Part of a small language model's weights.
Size: width 448, 7 heads of 64, MLP 1792 GELU, vocabulary 11813, 27.1M parameters.
Training: a variant of Muon for these matrices, 430M tokens, 6554 steps.
Each number is 50 + 15 x the weight over its row's rms, rounded and kept within 0 to 99. Layers, rows and columns count from 0. The size before them is the row's rms in percent of the matrix's.

# down: layer 5 MLP down (transposed), 1792x448, rms 0.143, rows 456-471, columns 224-447
# up: layer 5 MLP up, 1792x448, rms 0.162, rows 457-471, columns 224-447
down456 089:68 49 59 38 31 56 52 86 49 32 63 58 54 48 41 55 54 38 59 43 66 59 43 21 36 58 55 56 36 35 72 45 28 45 36 23 44 54 70 65 49 30 52 51 45 42 53 22 57 69 28 41 45 24 43 68 57 76 53 58 47 41 67 49 52 43 69 52 50 42 48 48 42 80 56 58 47 67 61 58 45 41 29 80 27 26 63 50 61 54 47 48 28 48 69 66 45 60 53 49 40 62 75 39 40 77 30 49 03 50 55 65 36 73 59 50 67 28 53 54 37 57 40 13 63 56 57 47 61 66 29 43 52 38 38 59 20 37 47 30 57 60 54 47 50 61 43 83 72 44 45 59 24 60 47 16 44 45 37 11 45 35 44 56 37 78 47 63 44 58 41 31 50 28 85 54 48 54 46 39 50 50 45 53 47 72 24 38 36 48 50 43 27 62 37 65 61 22 40 26 36 43 44 34 57 35 04 47 52 48 50 37 68 48 63 54 58 62 49 41 44 43 34 29
up457 106:37 83 42 33 34 44 69 49 45 57 48 44 38 51 50 40 44 40 69 98 51 43 50 53 41 66 64 39 57 44 43 43 61 40 26 68 56 50 48 30 45 57 30 72 15 37 61 55 51 59 55 56 51 35 50 57 46 67 65 81 51 57 68 41 53 12 56 35 76 51 66 47 51 32 47 50 65 59 69 48 47 50 32 60 75 73 39 63 67 45 58 87 46 67 47 64 50 38 29 43 38 38 50 59 60 50 47 47 75 27 69 72 36 36 34 67 38 49 66 63 48 51 56 61 57 46 33 58 68 61 63 58 59 45 48 68 71 54 55 52 31 99 31 26 27 54 55 47 45 43 63 51 40 76 47 45 62 38 68 48 41 70 34 57 51 65 55 46 17 49 24 52 53 75 25 60 61 47 39 60 32 34 31 47 65 71 62 52 66 66 44 19 47 36 77 25 64 44 74 39 60 37 50 32 66 84 66 37 53 72 50 53 59 64 53 44 58 64 47 56 26 59 18 44
down457 097:23 50 37 44 66 61 55 51 39 52 57 47 36 70 62 34 61 28 46 71 37 47 43 44 57 57 31 51 60 51 74 61 87 52 51 46 83 62 40 40 54 37 55 77 36 36 44 41 60 16 34 42 57 43 69 36 45 37 53 68 74 19 60 55 53 60 41 26 58 61 36 44 45 44 69 34 83 71 34 40 46 65 76 57 59 45 49 55 58 81 62 00 46 39 57 31 78 43 50 51 53 37 36 42 59 44 45 23 28 21 46 56 44 53 28 42 74 38 67 82 49 59 44 56 54 53 52 94 28 47 38 33 59 81 62 41 45 62 42 46 46 53 59 85 34 48 50 74 56 08 42 62 80 45 56 31 35 53 46 64 54 68 62 66 51 44 39 35 42 41 68 69 52 54 84 37 31 38 61 36 49 51 61 39 51 70 66 33 32 42 40 61 78 52 43 52 50 49 57 37 73 46 53 68 67 54 55 42 72 74 31 25 57 36 39 54 70 46 39 60 20 38 38 57
up458 101:29 66 40 69 38 51 51 65 55 50 52 57 58 52 46 49 24 82 55 65 47 53 47 55 34 42 39 56 60 56 36 25 63 36 47 47 48 56 44 41 58 64 25 31 46 74 40 50 70 49 58 73 45 48 29 58 17 34 70 37 57 33 57 27 49 45 40 41 27 38 53 15 46 64 17 74 47 42 52 42 28 92 52 63 52 58 41 36 05 53 49 50 25 52 48 87 64 51 64 71 52 34 45 57 69 41 49 61 56 52 66 52 67 69 69 48 26 25 25 65 30 61 46 60 32 36 74 59 54 56 37 57 46 49 55 46 61 46 61 36 51 52 79 58 38 44 43 39 39 61 79 48 60 61 74 32 65 40 72 42 52 47 83 64 59 37 64 27 37 41 58 59 50 53 48 60 31 55 36 71 45 45 94 74 64 41 46 40 65 41 32 28 59 41 40 30 42 65 51 84 56 55 53 35 44 39 58 65 48 49 29 51 42 24 31 43 48 50 33 48 49 76 55 59
down458 104:57 70 55 22 37 38 41 15 46 44 48 73 40 75 36 64 64 54 58 67 36 66 65 50 46 61 50 59 54 39 60 59 31 52 55 70 49 45 36 26 64 56 48 45 72 60 27 43 51 07 74 79 66 43 56 47 39 46 42 50 57 38 40 51 63 73 41 42 70 52 60 69 37 35 62 63 47 64 48 87 64 63 63 20 63 83 48 33 41 56 86 72 60 29 59 58 53 47 41 69 49 55 73 51 36 57 45 56 80 47 31 43 25 44 59 38 45 40 44 38 53 54 37 58 57 56 51 46 73 57 27 55 93 71 83 66 53 42 74 69 58 42 82 38 50 64 47 87 28 28 43 43 35 70 51 38 55 46 57 56 54 41 76 38 72 66 53 68 53 52 47 59 62 33 24 21 58 41 52 77 60 51 38 58 41 34 44 28 16 49 57 34 69 64 38 32 61 76 62 28 54 33 68 59 62 41 44 32 16 32 90 44 37 45 57 65 33 65 58 48 58 63 74 35
up459 098:67 32 38 43 61 67 73 73 43 51 32 58 57 34 66 22 41 63 48 54 34 38 40 51 68 34 47 49 42 55 42 45 45 41 53 51 53 45 50 48 24 50 45 45 40 43 43 29 51 62 39 55 72 40 35 60 69 69 40 31 32 45 45 52 64 50 57 53 37 60 50 44 63 33 50 56 40 57 67 52 54 37 31 61 59 59 86 38 47 45 50 16 38 42 78 33 67 14 63 65 34 49 49 58 59 51 43 44 48 63 28 38 58 20 37 46 49 62 48 73 27 40 55 73 42 84 20 37 63 63 49 15 44 74 28 65 62 31 83 50 64 67 24 33 82 30 57 78 35 37 50 41 41 34 61 61 43 41 49 41 71 74 49 29 99 65 36 64 51 45 55 39 69 38 62 54 48 64 52 49 30 36 65 40 51 27 38 60 67 60 35 45 54 66 35 68 68 55 40 70 35 43 62 50 23 63 56 50 52 56 50 34 54 41 43 61 33 40 23 68 68 47 45 34
down459 096:37 46 49 74 58 53 47 67 70 75 57 47 33 34 42 58 47 37 67 43 32 44 44 45 63 25 45 67 61 73 55 58 87 48 43 51 53 56 58 46 67 71 42 35 47 59 47 36 52 46 53 38 42 65 35 64 48 60 54 67 65 66 66 75 47 42 57 63 44 54 37 67 22 67 31 52 37 65 35 29 44 75 47 33 43 66 65 39 43 75 53 14 94 31 53 62 43 24 60 43 53 76 49 72 47 52 50 66 29 59 52 59 50 43 54 46 63 39 44 33 52 82 35 58 80 71 36 30 29 29 43 64 55 34 35 46 31 22 29 32 47 50 44 47 41 84 41 42 67 56 61 66 75 70 71 27 51 35 47 58 39 07 44 49 10 48 39 37 67 55 54 56 38 59 68 32 49 56 41 63 64 66 33 53 34 43 75 35 32 60 61 38 43 38 49 46 61 62 23 54 62 42 35 52 52 42 58 75 47 56 31 32 39 48 44 29 56 55 52 33 44 43 41 44
up460 087:32 52 66 48 40 44 62 63 70 25 76 51 45 38 70 83 40 27 63 38 35 62 26 69 47 60 42 41 42 67 47 50 78 58 27 42 75 37 53 58 40 34 38 14 63 22 18 66 48 48 29 57 47 61 39 63 42 28 76 34 50 29 53 68 49 74 41 61 55 18 25 60 75 56 59 73 27 80 41 49 22 49 57 47 37 13 38 42 66 31 44 41 37 30 66 48 61 54 53 61 68 72 63 55 66 36 59 39 08 57 50 52 42 36 58 41 61 66 25 31 63 42 77 48 46 66 16 42 71 53 61 63 41 73 00 41 50 60 53 65 57 41 20 44 65 38 64 78 50 49 26 35 39 47 55 46 35 61 50 47 55 25 64 38 50 67 43 50 58 68 51 57 52 40 48 63 50 61 43 50 35 76 42 46 43 54 49 42 37 38 62 44 59 42 58 50 61 48 57 47 59 53 18 62 53 67 60 37 61 57 61 38 68 57 15 57 77 10 59 58 41 38 44 23
down460 088:80 49 45 40 38 44 24 49 20 44 47 42 46 60 32 39 43 71 20 71 49 91 51 57 69 57 56 24 08 27 51 59 53 65 39 52 44 42 12 60 58 38 44 73 48 37 65 29 55 64 37 51 66 42 49 36 28 34 51 45 44 55 47 21 63 31 58 58 54 46 67 42 51 29 77 76 61 36 59 72 36 13 43 49 74 52 61 42 21 37 44 13 41 43 47 42 48 44 58 73 60 45 37 50 54 36 39 37 68 44 40 56 46 50 32 70 72 34 65 69 35 60 67 49 46 54 53 74 40 49 52 30 33 13 53 44 52 24 54 48 68 52 30 42 85 50 40 22 19 61 59 55 49 44 55 66 25 58 39 28 62 78 18 36 63 70 50 43 33 45 18 46 67 53 45 41 78 59 48 54 27 46 32 25 68 47 70 67 42 23 48 57 53 28 63 69 42 67 53 46 34 42 70 61 35 60 42 51 55 67 43 43 45 30 34 53 73 50 41 28 63 41 52 64
up461 105:45 43 63 36 50 14 40 73 44 52 62 28 58 53 50 39 65 45 35 42 52 48 44 57 59 50 50 42 74 19 58 37 22 64 54 47 57 37 53 49 44 58 44 36 68 51 46 54 56 45 48 45 47 77 66 62 27 30 54 34 37 41 25 36 38 36 54 55 58 52 56 74 40 61 48 67 37 65 26 46 56 18 50 25 42 47 50 16 53 69 43 69 52 23 64 39 48 58 39 36 59 39 54 53 26 29 22 49 46 49 21 46 63 26 56 66 60 46 53 28 50 72 54 29 46 46 32 49 47 88 58 26 43 42 66 54 27 69 50 19 50 46 51 45 94 60 56 63 47 34 73 70 38 53 57 19 50 35 33 73 61 35 54 66 29 30 60 35 62 34 63 48 50 66 66 51 89 36 64 67 57 41 38 35 46 39 26 34 53 46 56 73 65 54 31 49 49 24 68 66 39 43 42 48 06 39 51 71 25 58 52 57 63 35 53 37 67 72 53 65 52 63 82 29
down461 107:73 66 55 62 31 39 55 67 43 31 38 40 32 52 25 53 65 52 54 32 42 48 52 51 17 57 52 39 30 45 50 06 65 53 53 29 55 24 58 39 78 33 60 43 54 59 42 23 43 22 52 63 45 45 11 35 56 44 41 30 62 35 68 60 61 64 67 48 62 82 21 67 33 19 37 56 56 37 29 33 52 59 61 40 33 33 62 49 59 34 52 31 45 39 51 72 69 46 21 42 42 31 43 49 50 61 24 36 60 53 41 64 58 37 58 59 55 44 43 49 54 35 42 46 49 62 64 51 47 50 50 55 36 33 46 35 53 46 23 32 55 35 65 35 69 40 68 38 49 48 35 58 44 73 48 48 35 35 50 39 46 52 59 75 80 58 72 20 58 30 57 35 57 58 56 66 63 47 46 18 49 42 48 60 40 63 56 32 49 47 37 46 61 49 37 51 43 75 83 41 34 51 61 36 39 65 25 61 43 45 74 56 49 42 34 64 51 53 81 71 22 40 69 56
up462 108:61 57 76 40 59 75 40 62 43 51 70 24 42 45 51 44 56 40 36 48 40 27 70 41 64 42 38 71 25 55 40 62 65 45 55 75 59 44 52 37 62 13 68 41 39 62 37 59 51 48 64 44 44 61 59 50 41 53 41 54 36 54 17 66 42 62 53 42 56 39 56 40 41 77 28 39 27 25 29 76 35 67 34 39 35 41 53 45 43 30 41 46 66 53 47 35 62 73 45 48 32 39 78 50 33 59 61 60 46 37 67 71 52 60 48 68 68 42 30 59 70 88 45 37 15 53 64 54 31 77 43 53 61 51 15 58 69 17 37 61 25 56 52 34 55 37 39 17 37 61 40 36 53 36 29 26 62 53 66 22 33 47 50 55 49 59 49 48 32 73 91 57 37 53 53 44 33 31 46 48 33 45 74 77 63 17 46 47 54 58 35 38 58 51 53 47 41 50 53 67 75 47 63 69 44 66 73 17 26 37 32 47 78 66 38 38 57 26 66 32 69 37 62 48
down462 103:49 67 54 48 54 28 67 61 55 55 68 38 55 44 67 53 63 61 58 32 56 19 38 77 60 52 62 54 50 64 63 65 49 52 33 26 61 61 36 36 56 48 45 41 27 89 41 32 81 62 70 34 34 36 42 56 39 46 45 28 68 31 52 41 39 67 55 53 59 52 37 59 59 61 08 54 52 51 31 54 32 54 44 44 65 54 35 67 62 49 75 49 69 48 38 44 29 57 46 85 17 54 40 43 59 35 47 47 37 41 21 39 60 37 54 52 62 71 64 40 69 73 61 55 19 51 30 36 54 50 41 47 37 39 50 48 49 57 40 47 70 48 38 53 66 39 43 72 68 30 54 63 43 46 73 67 56 41 57 42 36 39 80 45 52 46 61 40 18 28 51 54 45 55 38 52 56 81 32 58 47 53 45 10 76 71 47 53 60 61 72 37 50 43 42 28 54 67 26 34 48 19 31 55 47 38 36 12 29 39 52 54 68 31 81 46 43 49 24 47 43 79 47 52
up463 095:43 38 66 62 46 37 59 34 60 58 48 45 59 42 37 53 40 53 77 50 43 54 47 72 47 44 74 48 41 28 33 67 53 44 72 70 47 44 42 51 39 35 38 32 30 60 75 80 51 53 53 48 62 53 32 55 36 46 82 75 67 49 72 37 47 20 45 69 69 51 54 54 73 61 39 55 20 38 40 49 45 70 37 39 45 60 79 67 72 40 58 79 50 63 24 10 40 66 55 50 64 55 34 53 51 62 65 58 44 63 30 43 61 34 74 34 45 41 61 27 67 67 35 57 50 71 52 47 18 75 61 43 23 48 54 41 59 38 56 35 17 29 68 54 33 63 42 00 57 54 46 50 30 45 72 54 46 28 64 37 15 34 32 60 69 20 53 60 51 29 46 39 59 64 76 29 44 35 42 69 52 70 61 51 56 62 69 68 40 38 50 52 46 52 63 67 43 68 58 62 44 53 36 60 65 47 46 38 22 53 48 53 72 43 32 32 36 63 61 56 46 60 45 75
down463 092:21 35 46 52 64 54 47 42 19 54 36 68 51 39 29 65 53 65 16 36 33 59 36 41 49 23 40 44 72 43 27 54 44 49 47 60 49 34 38 35 51 56 69 39 41 45 39 66 57 35 42 42 69 45 45 27 44 60 35 42 74 54 54 55 60 58 48 67 54 51 28 75 20 35 47 37 46 70 46 64 37 52 60 45 62 41 44 47 46 45 69 36 53 38 60 44 48 80 50 46 53 57 40 53 27 20 43 53 37 48 80 61 73 39 74 38 51 87 30 24 73 37 41 38 52 42 47 80 69 54 69 55 57 18 77 21 53 67 61 70 60 70 46 56 29 53 66 67 49 71 69 37 65 36 41 78 88 55 47 42 52 26 74 39 31 45 59 36 67 45 41 79 36 22 43 54 39 55 49 64 64 24 48 46 40 57 43 29 34 63 26 45 40 52 35 83 48 37 50 28 44 48 42 38 51 67 37 33 82 78 36 71 39 66 26 77 51 43 57 53 65 30 38 23
up464 098:48 37 38 05 45 59 38 47 43 31 56 35 46 72 50 45 47 47 41 53 17 51 49 21 69 73 60 72 48 29 40 77 36 48 42 42 66 78 47 37 69 70 75 66 47 63 45 40 58 58 38 46 35 27 32 43 42 18 36 59 55 44 19 33 42 78 56 45 65 36 45 35 31 61 41 52 60 63 51 47 75 54 68 41 32 37 56 43 31 71 36 41 54 63 62 74 30 53 49 62 35 51 69 66 81 54 30 45 39 56 53 29 54 41 05 68 39 32 63 47 18 38 45 56 21 38 69 33 67 62 68 51 37 30 65 76 67 55 54 79 11 47 48 50 48 50 37 30 60 53 41 38 69 66 74 88 52 46 37 42 49 48 40 81 52 38 59 46 42 35 31 52 55 43 83 52 42 74 65 40 41 11 38 66 48 48 39 39 43 48 36 77 43 55 45 30 63 45 63 63 59 74 45 43 48 60 59 29 56 92 80 58 35 58 53 49 63 65 48 31 32 41 49 64
down464 093:63 25 40 43 72 41 53 29 37 63 48 50 47 35 32 49 43 47 45 61 56 41 55 36 53 50 53 54 79 38 44 52 33 38 33 64 41 67 63 50 29 38 76 57 41 28 72 76 60 55 49 61 56 64 14 70 17 59 60 55 66 23 36 37 72 63 79 46 35 21 66 61 43 66 54 40 50 66 37 63 31 57 50 59 39 62 61 48 63 58 13 42 66 41 46 49 37 68 51 57 46 41 24 62 45 42 26 56 35 49 46 37 34 54 26 42 19 47 33 59 43 59 67 55 73 78 54 70 37 49 42 58 75 79 56 48 51 46 64 57 58 69 45 91 36 43 49 36 67 42 52 42 52 64 38 36 74 44 59 63 62 26 79 36 62 48 45 45 46 66 54 70 52 57 29 82 53 39 39 75 34 36 77 34 58 42 30 56 48 62 44 45 45 57 45 68 38 35 59 41 28 47 26 52 59 17 68 60 42 30 66 25 73 45 54 34 60 24 33 90 66 41 57 68
up465 087:60 24 60 62 64 61 41 36 61 58 28 62 74 38 48 45 47 65 43 55 30 36 46 53 62 62 54 28 51 56 54 45 55 56 47 81 40 47 55 40 75 38 27 40 45 70 50 63 56 45 54 35 76 62 41 29 67 34 50 50 52 37 49 39 45 81 39 44 72 67 46 23 46 49 36 79 46 76 57 56 23 39 48 51 40 49 36 58 61 61 62 57 58 49 44 54 75 63 55 37 53 47 57 58 54 53 41 33 53 38 72 31 31 52 44 44 23 66 62 49 56 34 02 34 51 47 65 81 55 43 46 48 82 37 60 37 54 73 65 60 45 26 38 41 50 64 47 48 60 63 34 36 76 51 25 49 38 50 56 71 40 55 49 57 49 65 22 25 19 75 27 43 56 40 07 50 76 53 50 46 64 28 64 66 65 46 55 70 80 41 52 50 50 64 73 45 00 72 57 36 53 69 56 44 45 58 24 63 51 42 77 34 58 63 36 67 32 42 36 36 34 67 30 64
down465 075:58 47 67 63 68 49 71 52 48 10 37 39 64 57 11 66 48 63 36 54 53 79 48 62 17 22 35 49 66 35 49 61 36 52 55 43 46 50 61 50 53 64 35 64 25 48 80 33 20 60 34 70 34 30 64 66 51 67 67 42 52 52 67 43 71 44 58 57 21 44 50 36 33 65 39 47 76 30 44 46 57 49 44 63 30 54 40 51 48 39 46 57 29 61 59 71 35 27 82 72 55 15 56 85 35 64 79 44 35 52 46 42 19 39 63 55 27 48 57 54 45 49 62 23 40 59 36 41 66 58 63 78 22 67 65 57 32 41 48 40 64 64 39 44 68 57 40 59 61 63 46 30 50 50 55 73 36 91 49 30 42 58 36 69 49 38 38 34 28 50 70 63 49 88 40 33 31 61 77 43 48 77 27 50 67 49 59 38 23 46 62 68 41 41 58 37 50 33 13 23 36 63 67 67 38 31 55 52 74 41 62 41 48 31 68 14 46 60 56 62 62 78 69 53
up466 091:22 37 37 61 39 47 42 32 41 60 48 73 67 60 60 69 43 48 75 29 54 35 42 35 51 51 74 46 33 53 57 56 55 71 47 62 81 49 48 33 55 63 65 64 38 70 67 17 28 48 55 48 40 66 40 58 59 88 69 57 65 55 37 57 54 37 30 52 33 40 72 49 56 44 43 24 60 33 46 55 52 29 38 34 33 43 35 41 68 29 13 81 31 51 58 39 24 67 36 49 50 48 25 78 56 32 29 55 53 53 58 35 40 64 41 47 63 39 52 61 51 46 47 55 33 42 35 57 33 46 63 55 57 18 18 45 45 85 75 23 56 68 36 51 44 45 14 36 63 65 63 48 41 67 48 58 55 37 54 39 70 42 35 43 57 70 41 50 59 41 43 45 40 46 47 47 60 42 51 72 52 53 54 38 70 71 36 65 46 40 47 49 33 41 79 22 33 44 46 62 61 57 62 42 79 41 46 77 55 71 48 46 76 80 47 16 23 51 53 59 31 66 46 32
down466 091:43 68 65 67 56 52 75 44 38 34 50 48 36 68 52 41 60 53 40 34 52 55 66 55 39 42 38 54 66 57 41 20 76 41 66 58 29 78 22 71 66 39 48 66 51 58 57 12 43 25 38 49 26 61 42 63 53 25 34 53 51 46 37 51 76 40 53 61 39 51 65 37 54 71 70 67 28 45 61 37 56 59 59 30 41 19 74 58 49 69 68 42 30 59 34 46 60 63 55 38 31 67 56 47 51 62 53 46 68 51 61 69 44 33 68 64 80 52 40 66 69 48 46 65 73 19 66 52 49 74 71 57 49 25 51 17 35 54 53 54 62 54 43 62 52 72 62 44 67 57 50 63 56 49 25 53 40 61 43 43 32 10 50 40 45 74 31 32 39 41 57 52 34 49 63 51 75 54 56 28 33 17 70 28 46 71 73 49 34 47 51 78 57 43 66 70 76 65 72 71 47 46 13 49 21 81 57 37 56 51 55 16 45 54 56 66 31 56 38 54 45 46 44 02
up467 100:43 38 54 58 35 39 59 53 55 44 46 53 52 38 46 35 40 51 57 41 39 57 61 74 50 59 40 63 32 44 62 53 48 81 43 70 59 62 51 53 56 59 58 42 28 63 59 46 49 35 23 48 45 54 31 57 47 35 35 53 60 51 44 45 32 41 71 37 74 61 48 49 36 34 47 54 55 62 67 64 54 55 38 46 76 34 54 66 57 47 63 64 39 63 60 76 52 50 54 17 60 43 60 50 59 20 33 52 70 32 33 41 48 62 43 46 33 53 82 45 43 61 49 42 56 67 41 35 57 42 71 66 39 33 40 34 44 91 62 45 35 49 48 30 48 21 42 79 45 71 85 66 44 25 74 61 63 28 64 55 48 23 55 33 59 48 51 44 37 48 41 62 19 66 42 37 22 69 49 45 48 38 58 61 26 24 53 23 43 42 27 32 48 59 49 26 63 58 31 29 44 34 00 65 48 13 69 48 63 51 45 70 96 54 59 26 54 65 54 45 24 49 41 63
down467 103:00 66 48 69 29 43 46 37 50 39 76 40 41 61 53 71 62 49 43 40 54 40 44 39 62 51 37 60 44 68 66 74 22 46 47 42 44 65 40 49 62 37 51 62 34 64 48 60 58 60 36 69 65 48 54 66 66 57 62 30 62 49 52 47 40 56 32 51 52 50 33 32 33 32 33 85 36 55 65 35 50 51 65 43 52 49 75 67 89 56 39 86 50 49 70 43 69 18 73 48 58 24 47 71 18 49 52 54 39 46 26 35 63 38 19 22 65 33 49 56 29 50 61 78 71 49 41 46 67 61 34 48 24 54 49 56 21 58 73 47 44 39 43 42 64 37 54 54 56 46 34 72 59 38 98 47 65 45 45 74 53 47 42 51 64 64 53 52 44 80 33 57 47 38 43 53 59 50 23 49 13 12 68 49 51 39 49 58 62 53 86 66 63 55 49 64 53 57 39 38 70 45 42 78 50 57 62 57 21 42 61 60 67 34 67 48 41 55 41 38 55 55 39 48
up468 100:47 33 46 74 47 61 25 48 54 93 54 61 35 58 76 55 36 42 49 50 30 69 52 53 52 59 42 44 34 37 67 60 33 39 61 46 39 41 59 40 48 53 49 35 40 59 71 46 44 34 48 45 46 28 36 47 51 52 68 35 54 38 44 54 51 26 47 78 22 65 34 36 66 44 44 41 20 36 26 65 57 76 45 46 63 32 21 40 72 50 48 30 47 44 59 22 56 47 50 62 40 63 81 78 64 54 55 43 44 46 51 78 56 51 30 52 42 63 45 59 37 18 62 61 67 36 35 50 60 38 29 55 73 57 68 42 56 45 69 37 56 33 53 33 44 50 57 54 49 37 27 76 38 46 65 31 64 38 63 40 35 39 62 29 53 61 73 51 37 38 41 40 18 69 44 55 76 46 53 61 57 54 55 49 53 43 47 43 49 32 61 35 53 24 35 36 60 40 72 59 72 65 43 35 37 69 46 89 47 43 44 58 50 81 43 54 44 51 31 74 70 47 51 52
down468 105:34 46 65 42 63 83 65 41 58 43 60 63 53 29 48 24 62 38 23 75 45 76 59 40 49 56 39 21 62 64 69 35 33 34 57 42 44 36 70 35 53 58 37 31 55 55 63 38 38 52 89 63 31 40 57 27 34 50 40 32 52 54 57 63 02 35 44 53 07 44 58 38 88 70 49 41 62 26 62 28 69 40 53 40 55 38 47 51 44 35 43 43 61 73 61 39 27 62 49 65 36 48 61 50 49 66 51 59 67 59 63 46 50 56 49 66 67 53 87 52 57 65 59 53 59 59 36 57 38 52 57 96 40 28 40 57 43 39 58 71 43 64 58 32 59 61 22 50 40 56 41 83 46 72 58 56 49 39 59 58 58 56 29 92 43 62 73 56 62 44 52 41 78 63 54 16 56 30 49 42 12 56 53 82 67 57 47 33 53 38 40 40 32 55 33 49 58 43 41 26 53 60 37 46 54 44 41 56 57 44 61 40 20 62 42 63 67 36 44 28 43 73 70 35
up469 092:24 39 42 67 40 55 29 52 35 66 31 32 62 57 80 63 24 52 37 71 23 51 46 85 46 60 44 38 44 52 22 57 56 64 59 49 46 60 71 29 69 41 31 53 19 43 23 42 60 55 33 39 36 43 58 26 43 38 39 45 38 69 67 36 82 51 51 67 25 52 42 88 40 51 62 65 08 33 68 51 51 65 51 49 48 43 63 37 43 26 61 56 34 57 49 42 51 45 41 21 60 37 30 55 55 39 64 50 61 60 33 58 25 64 47 64 93 84 40 47 39 23 29 58 68 42 37 38 31 48 40 61 57 54 57 20 62 70 73 68 33 43 41 41 50 47 12 43 37 35 47 35 69 67 53 42 71 39 50 58 39 13 25 63 56 40 28 46 41 49 47 53 31 67 47 50 52 85 51 36 64 52 26 44 65 43 22 32 56 15 30 36 51 33 84 33 60 55 53 41 51 51 25 47 57 69 35 60 67 16 40 75 75 57 55 49 60 29 47 50 53 66 53 45
down469 092:42 59 51 72 32 63 48 42 40 56 70 54 65 56 47 39 34 43 29 61 71 55 71 53 32 56 40 42 71 36 50 26 54 42 39 64 23 52 64 42 43 48 40 36 39 59 56 67 32 47 57 53 60 35 46 38 35 62 33 49 56 59 53 34 66 46 73 57 49 70 58 40 36 50 79 35 57 42 58 66 48 38 51 47 45 66 31 60 43 36 43 99 61 60 45 99 56 39 57 70 51 58 56 67 68 42 14 34 63 65 45 53 47 47 46 33 54 61 56 35 65 40 00 61 59 68 21 62 49 65 65 48 33 58 30 54 37 74 89 50 59 26 48 44 68 33 58 73 56 66 42 48 69 69 48 72 24 17 34 31 61 53 51 34 59 60 49 53 60 85 43 46 72 48 31 57 39 33 68 47 74 45 56 44 64 42 68 26 49 65 49 52 57 31 44 79 54 79 31 27 54 47 35 65 40 38 33 51 53 51 71 38 54 28 42 31 42 72 22 50 76 56 49 47
up470 094:46 75 22 70 42 64 38 68 74 59 63 48 76 40 44 43 59 53 88 72 38 50 64 56 44 51 46 63 55 45 30 30 77 48 54 64 42 40 46 11 53 34 60 41 50 48 55 63 47 46 44 56 67 66 50 84 63 43 62 43 64 43 30 25 42 32 62 46 27 59 72 51 51 76 56 46 46 54 89 39 61 34 33 66 41 76 63 52 44 78 71 54 45 79 55 16 71 71 25 51 65 30 43 63 52 56 63 23 60 58 65 50 48 47 40 51 29 44 75 40 51 40 48 64 40 38 35 35 52 37 40 74 51 38 55 46 52 39 63 10 67 62 76 33 31 67 58 03 59 57 38 70 48 59 57 67 49 46 42 69 44 55 71 46 52 46 52 58 44 48 44 37 53 41 41 38 48 51 51 46 50 78 74 32 60 50 45 35 54 23 44 66 28 15 36 42 37 42 40 62 54 44 31 25 51 62 36 31 41 61 54 66 57 57 38 65 85 48 56 58 69 32 64 53
down470 090:69 51 55 54 48 55 48 42 68 44 56 34 52 67 59 77 45 31 19 27 31 43 46 51 44 21 49 33 43 55 33 48 47 57 54 68 50 73 47 72 61 69 40 65 56 20 39 31 45 44 52 31 51 74 61 22 53 46 73 34 47 46 51 65 33 71 47 35 87 42 44 46 49 46 60 60 57 53 40 48 73 52 46 34 59 67 43 43 60 45 03 42 18 36 62 45 48 59 43 39 46 39 59 37 67 36 43 46 23 07 45 75 50 42 38 35 40 37 30 23 45 66 74 52 50 64 75 60 34 67 54 54 46 65 52 48 43 46 78 80 68 61 66 54 40 24 42 66 58 70 59 46 52 53 49 60 61 54 38 45 54 57 21 37 48 56 49 23 39 51 41 58 77 53 44 22 63 59 49 68 62 42 26 54 20 35 54 54 58 63 60 12 43 54 71 46 63 66 82 39 58 47 47 40 62 49 41 67 49 66 54 62 46 48 52 17 45 73 53 61 44 57 27 33
up471 098:35 61 36 58 52 38 50 55 62 64 37 53 30 56 56 51 48 48 42 12 34 36 45 53 26 36 55 87 56 36 59 39 37 51 15 35 53 38 73 37 74 51 52 64 16 48 48 63 39 72 61 38 47 25 53 43 47 47 53 54 63 24 54 37 15 42 52 46 60 48 27 47 46 59 22 60 44 61 61 51 19 78 44 29 54 49 59 67 78 60 20 61 42 50 37 31 46 48 29 60 50 53 55 55 61 72 34 30 08 46 52 56 37 32 44 38 54 78 50 51 83 37 40 35 30 51 37 53 41 65 58 55 25 51 44 19 69 69 30 62 50 53 71 60 54 53 79 53 29 72 36 63 50 44 42 58 50 46 57 78 73 44 37 52 29 52 54 47 64 54 32 32 62 54 63 49 82 31 45 44 33 50 46 22 42 50 46 51 57 43 51 58 67 54 42 59 50 47 82 28 54 69 72 58 01 61 62 58 61 35 36 70 88 42 54 45 47 59 62 61 48 41 38 59
down471 100:47 69 56 32 26 60 65 85 65 38 58 54 28 75 23 42 68 47 45 65 60 47 43 34 62 52 27 47 51 35 47 68 61 16 51 58 54 56 48 64 38 66 56 47 65 58 40 50 34 43 44 53 70 50 50 54 36 36 40 49 54 29 47 48 53 58 65 38 75 56 42 71 44 42 49 38 57 59 83 63 60 54 56 38 56 75 48 29 29 37 41 57 55 60 50 69 59 40 42 71 75 68 26 64 43 16 33 74 40 52 60 36 49 31 57 58 52 43 44 47 47 47 50 72 51 29 63 29 18 67 39 48 39 48 78 51 29 63 43 46 75 86 56 65 46 61 29 27 52 36 33 43 63 35 35 45 71 82 54 63 49 44 42 21 47 10 25 73 45 52 31 72 34 58 62 66 60 57 28 53 27 83 70 37 36 51 83 50 61 36 30 53 75 59 42 52 62 47 48 46 55 71 41 45 60 38 61 52 52 54 40 38 50 34 68 55 48 46 19 52 46 33 46 40